Weights of a small GPT-style language model, trained from scratch on English Wikipedia.
Size: 14 layers, width 256, 8 heads of 32, MLP 1024 squared ReLU, vocabulary 8192.
Architecture: LayerNorm before each block, no biases in attention or MLP, untied embeddings, normalized queries and keys, some layers without attention, local attention windows, capped logits.
Each number is 200 + 20 x the weight over its row's rms, rounded and kept within 0 to 999. Layers, rows and columns count from 0. The size before them is the row's rms in percent of the matrix's.

# layer 5 MLP up, 1024x256, rms 0.113, rows 196-245, columns 32-63
095,179,236,170,191,167,243,177,173,216,179,199,165,188,195,188,183,197,176,167,190,170,196,180,208,183,268,208,183,190,167,178,192
096,186,205,205,209,224,164,219,148,182,165,180,193,203,223,196,201,228,222,192,199,187,205,242,197,201,221,192,203,183,176,210,183
096,215,183,220,195,194,210,219,186,226,180,204,160,186,203,210,198,191,211,190,205,220,209,221,179,220,202,226,178,187,205,193,221
115,227,240,206,205,246,195,195,193,204,194,198,176,189,182,214,218,226,203,183,202,176,211,177,222,194,200,205,180,176,163,161,207
100,227,194,193,210,190,257,179,208,200,209,186,214,224,196,211,203,196,206,197,207,226,180,215,192,181,195,203,179,217,181,162,191
099,191,210,174,164,179,205,189,201,206,204,189,221,203,186,224,196,186,178,204,176,250,188,215,154,198,198,204,218,205,194,217,220
102,205,189,205,198,198,208,155,213,169,199,182,202,209,199,177,163,182,163,187,197,208,210,184,210,166,227,218,173,224,191,180,209
104,216,201,226,225,189,178,172,180,219,191,173,209,195,199,153,198,205,212,184,212,217,195,158,199,217,240,205,215,202,190,216,204
097,187,167,196,184,162,169,206,195,162,190,155,198,203,199,166,190,171,178,210,229,186,204,186,190,196,186,200,203,199,235,208,197
096,202,192,196,237,185,227,221,212,194,188,197,221,215,199,199,220,226,208,154,180,182,193,227,178,198,207,201,201,212,194,175,177
103,198,198,212,188,215,222,193,229,228,190,218,190,163,202,209,183,163,214,194,212,191,198,177,192,227,214,198,232,163,213,197,164
100,172,195,187,216,169,192,175,209,193,171,186,191,163,201,177,182,202,191,178,239,155,173,218,194,209,207,181,224,242,175,192,159
087,214,169,193,207,177,215,209,203,201,176,170,239,225,189,226,182,238,231,209,228,194,226,166,188,214,202,210,228,162,215,202,259
101,178,202,166,218,208,208,184,216,210,202,182,228,237,184,198,199,236,200,172,190,214,212,174,176,214,212,220,201,203,197,181,192
092,219,246,205,192,183,168,210,255,236,207,181,198,202,174,221,205,221,191,181,231,176,213,179,203,201,202,211,194,236,222,160,195
112,193,186,200,198,176,187,177,211,194,212,191,205,207,199,239,243,198,218,230,195,188,203,210,198,162,220,245,209,193,205,191,180
104,222,180,180,145,185,207,183,208,200,197,196,235,228,218,221,203,208,204,208,183,140,184,196,181,211,216,187,212,172,185,212,181
101,205,183,193,228,244,208,219,148,220,179,206,208,181,200,194,221,196,163,211,194,209,190,199,218,184,174,191,174,189,217,173,242
100,213,199,193,206,167,212,205,216,194,202,179,192,195,183,208,210,193,185,194,203,253,206,188,178,201,199,228,204,224,196,180,202
098,224,184,186,230,208,182,194,184,158,168,200,203,224,183,210,181,208,161,246,224,201,207,201,141,194,182,211,172,209,178,197,195
091,195,197,204,217,174,161,238,170,185,196,185,176,208,175,229,223,203,192,174,219,199,204,234,196,199,193,190,147,191,176,239,180
101,190,199,150,220,245,220,188,197,212,194,183,174,194,213,173,191,214,207,245,224,185,218,196,151,202,183,216,200,201,180,212,174
117,177,191,218,209,191,220,194,224,182,209,202,204,166,223,165,178,198,193,210,204,200,220,202,185,246,193,185,183,171,209,207,197
089,211,194,192,165,191,191,208,203,188,189,231,198,219,203,223,178,173,185,181,213,205,202,239,216,171,197,226,207,216,228,215,182
102,208,196,279,213,168,236,181,222,221,202,176,197,206,155,183,174,223,168,188,196,215,187,166,201,184,210,182,222,182,177,194,208
104,211,208,218,203,180,192,188,167,196,197,238,169,193,170,169,192,188,191,211,241,190,211,184,224,220,212,187,192,198,193,234,204
100,136,211,225,184,220,199,179,200,214,201,219,200,181,206,214,232,227,171,194,216,210,188,192,213,172,207,159,202,216,189,174,197
103,190,179,219,210,196,170,205,218,211,217,208,176,178,182,168,179,177,205,163,202,198,220,185,213,157,204,182,222,202,161,199,210
094,198,220,182,249,255,219,191,195,222,187,202,228,183,167,214,206,218,184,229,167,189,202,187,221,213,208,207,191,160,206,197,216
107,169,168,188,201,189,211,181,199,186,213,197,203,183,203,183,181,207,192,227,184,189,194,187,179,205,220,199,213,237,190,200,181
104,196,231,183,215,198,255,201,200,220,178,183,215,193,179,204,181,177,202,190,216,233,173,212,193,200,186,223,189,218,178,195,176
097,217,200,200,201,189,208,200,168,219,181,189,202,227,218,203,195,209,190,210,182,188,169,182,203,180,204,229,207,195,196,232,190
112,192,207,221,236,209,212,227,214,214,208,158,211,221,172,220,204,242,200,200,205,215,174,192,172,205,206,206,159,195,196,227,170
098,184,228,217,168,203,233,202,228,213,179,219,179,185,175,205,186,215,197,223,210,191,195,197,190,204,216,217,212,194,191,203,177
094,202,186,219,157,231,219,190,183,206,188,221,164,200,177,178,189,179,177,182,185,224,229,193,230,193,229,186,172,210,198,182,183
095,219,214,203,188,207,183,212,190,179,189,185,210,185,199,199,188,218,192,213,217,198,183,194,173,196,192,203,209,221,197,217,179
103,245,202,199,222,199,227,166,176,166,204,190,209,200,203,168,193,180,177,234,168,172,145,206,193,208,180,230,191,186,187,187,181
103,217,186,223,158,221,194,185,221,199,184,211,193,221,214,239,163,207,248,185,223,224,184,206,172,204,225,184,209,179,216,220,220
104,182,180,216,201,186,192,206,216,186,224,215,210,208,172,223,215,165,191,216,180,167,215,192,214,177,194,202,214,192,193,222,182
097,207,188,185,214,223,188,199,201,235,195,212,181,173,189,221,180,165,196,248,211,212,234,187,199,191,170,182,179,203,238,184,156
089,193,219,202,219,178,197,228,212,198,224,182,206,178,194,190,225,168,189,198,189,173,219,185,188,234,174,186,179,194,208,200,205
097,211,215,201,215,183,212,238,219,195,181,213,198,208,177,214,202,184,181,215,204,201,170,230,223,229,219,174,241,249,248,197,187
103,190,220,207,183,218,203,195,181,184,212,177,167,248,175,215,196,223,187,217,242,191,188,189,197,210,247,182,182,177,206,170,193
094,209,200,201,205,197,219,200,217,191,205,202,200,157,188,181,215,218,174,183,198,207,217,199,202,199,188,184,200,208,174,198,207
099,162,199,212,169,207,169,223,215,217,207,168,190,192,166,208,205,185,206,212,214,229,179,222,208,178,214,194,144,220,168,156,187
120,219,215,231,180,177,181,158,191,188,226,205,218,191,192,192,200,215,220,204,177,230,203,186,206,192,216,203,207,175,204,249,221
105,164,176,224,202,182,186,182,202,219,174,190,206,195,210,184,203,194,194,185,204,178,185,160,205,231,189,205,201,229,197,221,234
095,184,192,217,222,204,192,208,196,192,194,220,227,184,187,201,198,179,194,224,211,187,203,189,220,210,207,199,183,203,192,185,184
103,180,196,212,192,170,213,169,185,198,192,201,223,227,224,207,232,247,216,208,172,204,198,220,181,187,162,177,177,203,214,207,201
107,206,189,210,182,228,223,187,217,181,199,179,206,205,212,205,185,235,202,231,172,209,179,224,202,184,235,201,188,211,206,201,176
# layer 5 MLP down (transposed), 1024x256, rms 0.106, rows 196-245, columns 32-63
110,152,186,193,161,184,192,186,192,248,181,193,195,228,218,197,176,192,199,176,225,198,221,143,236,178,224,237,211,235,207,189,185
107,218,219,180,199,185,212,194,174,193,168,175,190,198,198,181,172,235,211,194,208,190,206,201,183,208,206,202,213,166,206,193,197
097,176,161,185,209,211,199,207,232,205,242,202,193,218,174,227,204,189,181,210,213,170,188,202,228,223,170,238,231,213,219,217,221
096,236,176,189,203,214,145,192,206,218,181,167,220,195,225,219,188,215,230,189,178,194,186,190,227,213,205,214,235,238,237,207,198
113,166,189,204,244,235,213,217,200,194,216,211,202,173,215,188,205,202,213,224,205,208,225,213,213,184,178,183,200,167,218,191,168
107,194,210,177,228,208,196,182,186,180,212,212,189,242,229,198,172,221,186,218,181,188,166,169,166,213,202,164,204,256,216,205,202
108,205,196,193,219,196,251,219,205,225,234,214,183,196,181,175,196,196,227,193,200,199,196,176,177,221,221,191,180,221,229,175,204
114,195,199,224,191,178,194,195,213,190,176,192,193,188,202,219,185,184,216,166,193,197,224,165,172,213,190,212,183,212,192,180,186
117,194,203,216,182,197,197,237,181,246,225,226,190,181,182,195,198,187,211,166,168,214,174,201,194,200,213,204,153,175,213,195,212
105,210,191,196,224,190,202,222,183,195,183,205,210,214,226,186,188,215,187,177,206,171,211,193,227,199,184,185,201,200,242,195,196
089,195,202,200,153,197,197,222,198,218,213,228,204,212,189,229,159,174,181,188,213,194,178,199,211,177,224,234,208,203,183,212,209
095,181,205,182,232,214,175,221,196,191,206,210,201,187,210,196,220,196,206,160,184,198,198,151,210,176,204,198,199,244,200,230,214
120,193,188,237,227,199,209,209,200,180,200,234,209,172,220,197,204,199,207,221,209,182,179,206,201,200,182,219,178,211,198,190,191
124,179,213,205,141,200,203,197,257,209,190,164,183,214,215,204,194,203,203,206,209,218,211,205,202,222,232,192,215,219,210,176,226
097,200,218,210,201,240,179,222,200,212,240,216,203,202,239,206,170,225,202,205,209,201,201,193,181,175,204,219,193,236,181,189,223
122,158,194,205,193,205,205,184,203,214,185,202,178,185,163,220,175,186,223,245,172,223,211,186,186,203,197,243,228,205,191,208,186
107,196,226,179,180,185,209,188,226,195,211,206,207,194,202,219,182,216,202,201,184,196,183,194,161,191,211,236,183,203,176,161,185
086,163,218,184,184,204,203,184,185,191,204,229,169,213,209,231,198,201,189,214,169,206,203,195,218,169,185,229,180,196,243,189,199
095,209,216,195,241,182,147,214,227,217,229,208,184,198,217,199,191,235,198,201,189,186,196,245,189,184,164,224,190,230,203,191,221
115,230,176,221,196,180,217,171,166,205,183,171,231,218,216,205,212,203,199,231,200,174,195,168,225,180,209,186,206,245,170,223,216
124,198,185,212,197,202,252,223,194,206,183,168,191,205,200,192,190,200,246,214,173,170,221,165,202,196,229,192,206,152,242,198,237
102,259,192,204,179,194,197,178,198,207,229,187,215,228,243,180,183,200,204,215,254,179,215,205,209,204,186,216,241,215,233,217,190
088,217,215,158,205,179,218,207,208,196,228,198,225,225,195,219,176,192,194,216,162,239,197,194,179,204,209,231,204,223,165,213,191
099,189,172,206,156,233,207,181,221,200,213,177,221,180,224,218,184,222,170,174,216,156,207,228,212,210,197,227,197,152,207,216,222
118,178,156,215,207,208,187,189,213,223,226,201,181,161,183,193,169,208,205,224,220,203,216,208,209,198,208,201,180,202,212,204,209
105,169,205,192,200,154,188,205,163,192,211,209,193,236,243,224,175,186,192,210,206,195,207,220,212,244,207,185,169,214,215,194,195
084,199,192,169,201,186,179,226,222,191,202,198,221,155,178,215,199,186,221,136,212,183,211,190,222,199,232,253,193,229,198,213,183
090,203,179,213,190,188,212,242,204,211,226,188,219,173,203,208,196,194,227,196,199,193,220,164,196,189,189,187,202,181,195,188,189
089,156,160,204,163,198,267,184,240,205,208,186,195,194,190,162,199,198,195,205,180,200,219,179,171,183,219,200,184,176,212,166,179
078,162,212,214,202,200,153,193,210,222,189,164,190,184,180,190,190,187,216,219,206,220,195,191,223,218,204,190,202,209,177,195,221
114,204,232,233,185,236,196,230,178,202,192,212,209,227,198,220,189,191,191,207,207,205,184,204,178,192,157,213,178,189,218,196,187
112,239,201,232,202,189,212,220,180,210,216,187,199,174,213,189,191,182,187,177,204,193,214,212,207,232,191,212,217,203,195,169,221
113,186,226,210,182,225,198,203,205,208,196,201,220,211,188,191,191,203,213,183,215,190,199,193,216,200,220,208,189,193,196,187,218
100,227,220,193,208,204,228,209,219,223,166,201,197,194,170,218,232,208,217,179,197,202,217,173,242,232,187,201,240,242,208,184,165
112,194,200,181,173,203,199,218,145,218,200,215,204,171,221,198,215,210,188,192,213,198,185,216,209,185,215,189,181,220,196,181,215
089,163,212,228,223,214,192,223,199,186,210,198,198,188,204,187,192,188,206,234,156,246,211,164,188,195,177,200,222,203,178,184,176
102,198,151,191,173,157,239,175,192,214,196,192,204,235,214,155,175,210,195,209,198,205,203,214,209,188,201,229,219,208,209,171,199
109,198,205,203,209,232,210,215,199,213,233,221,207,225,244,232,199,205,250,197,230,183,201,196,161,198,141,184,220,196,213,221,214
078,210,201,207,163,219,211,177,171,191,244,228,191,206,209,200,169,177,177,195,206,211,215,171,213,172,192,213,187,196,198,215,199
098,189,169,199,185,211,170,239,198,196,231,205,168,186,231,209,200,201,169,207,203,200,204,216,227,182,215,201,212,200,205,199,198
126,200,173,174,192,179,200,169,210,205,196,203,194,220,196,157,196,206,187,191,193,164,226,176,198,203,211,196,187,207,201,215,212
105,196,202,219,213,219,203,187,213,203,212,214,168,182,214,197,185,176,254,190,198,155,189,249,221,200,200,226,195,213,204,224,203
098,183,183,188,211,176,196,204,211,216,157,165,208,205,223,177,221,204,200,193,214,202,220,152,205,211,241,201,170,233,227,204,180
102,215,181,205,202,202,166,199,252,231,201,199,210,200,210,186,166,216,181,197,248,193,213,181,189,193,145,189,217,190,170,203,182
096,216,194,207,232,210,212,181,225,182,194,206,170,231,220,186,186,241,165,233,211,189,200,202,174,220,209,190,232,212,224,205,203
081,171,215,224,176,200,222,211,187,210,185,183,195,222,229,204,210,203,234,243,166,190,202,202,222,185,183,177,239,193,177,215,168
102,201,180,233,175,191,183,232,234,209,168,203,215,223,188,208,220,211,187,209,243,199,217,236,211,189,187,203,225,237,211,197,220
115,191,196,175,178,229,221,219,237,215,243,205,211,208,201,205,251,204,198,205,197,153,190,175,168,214,163,204,181,198,161,199,173
115,202,177,175,170,218,223,193,171,207,241,190,180,226,184,214,185,200,207,169,169,226,169,193,211,187,198,207,202,175,177,201,172
093,234,198,222,208,216,162,200,206,216,217,185,195,191,210,208,206,172,214,190,218,165,224,188,178,216,154,235,200,196,196,187,222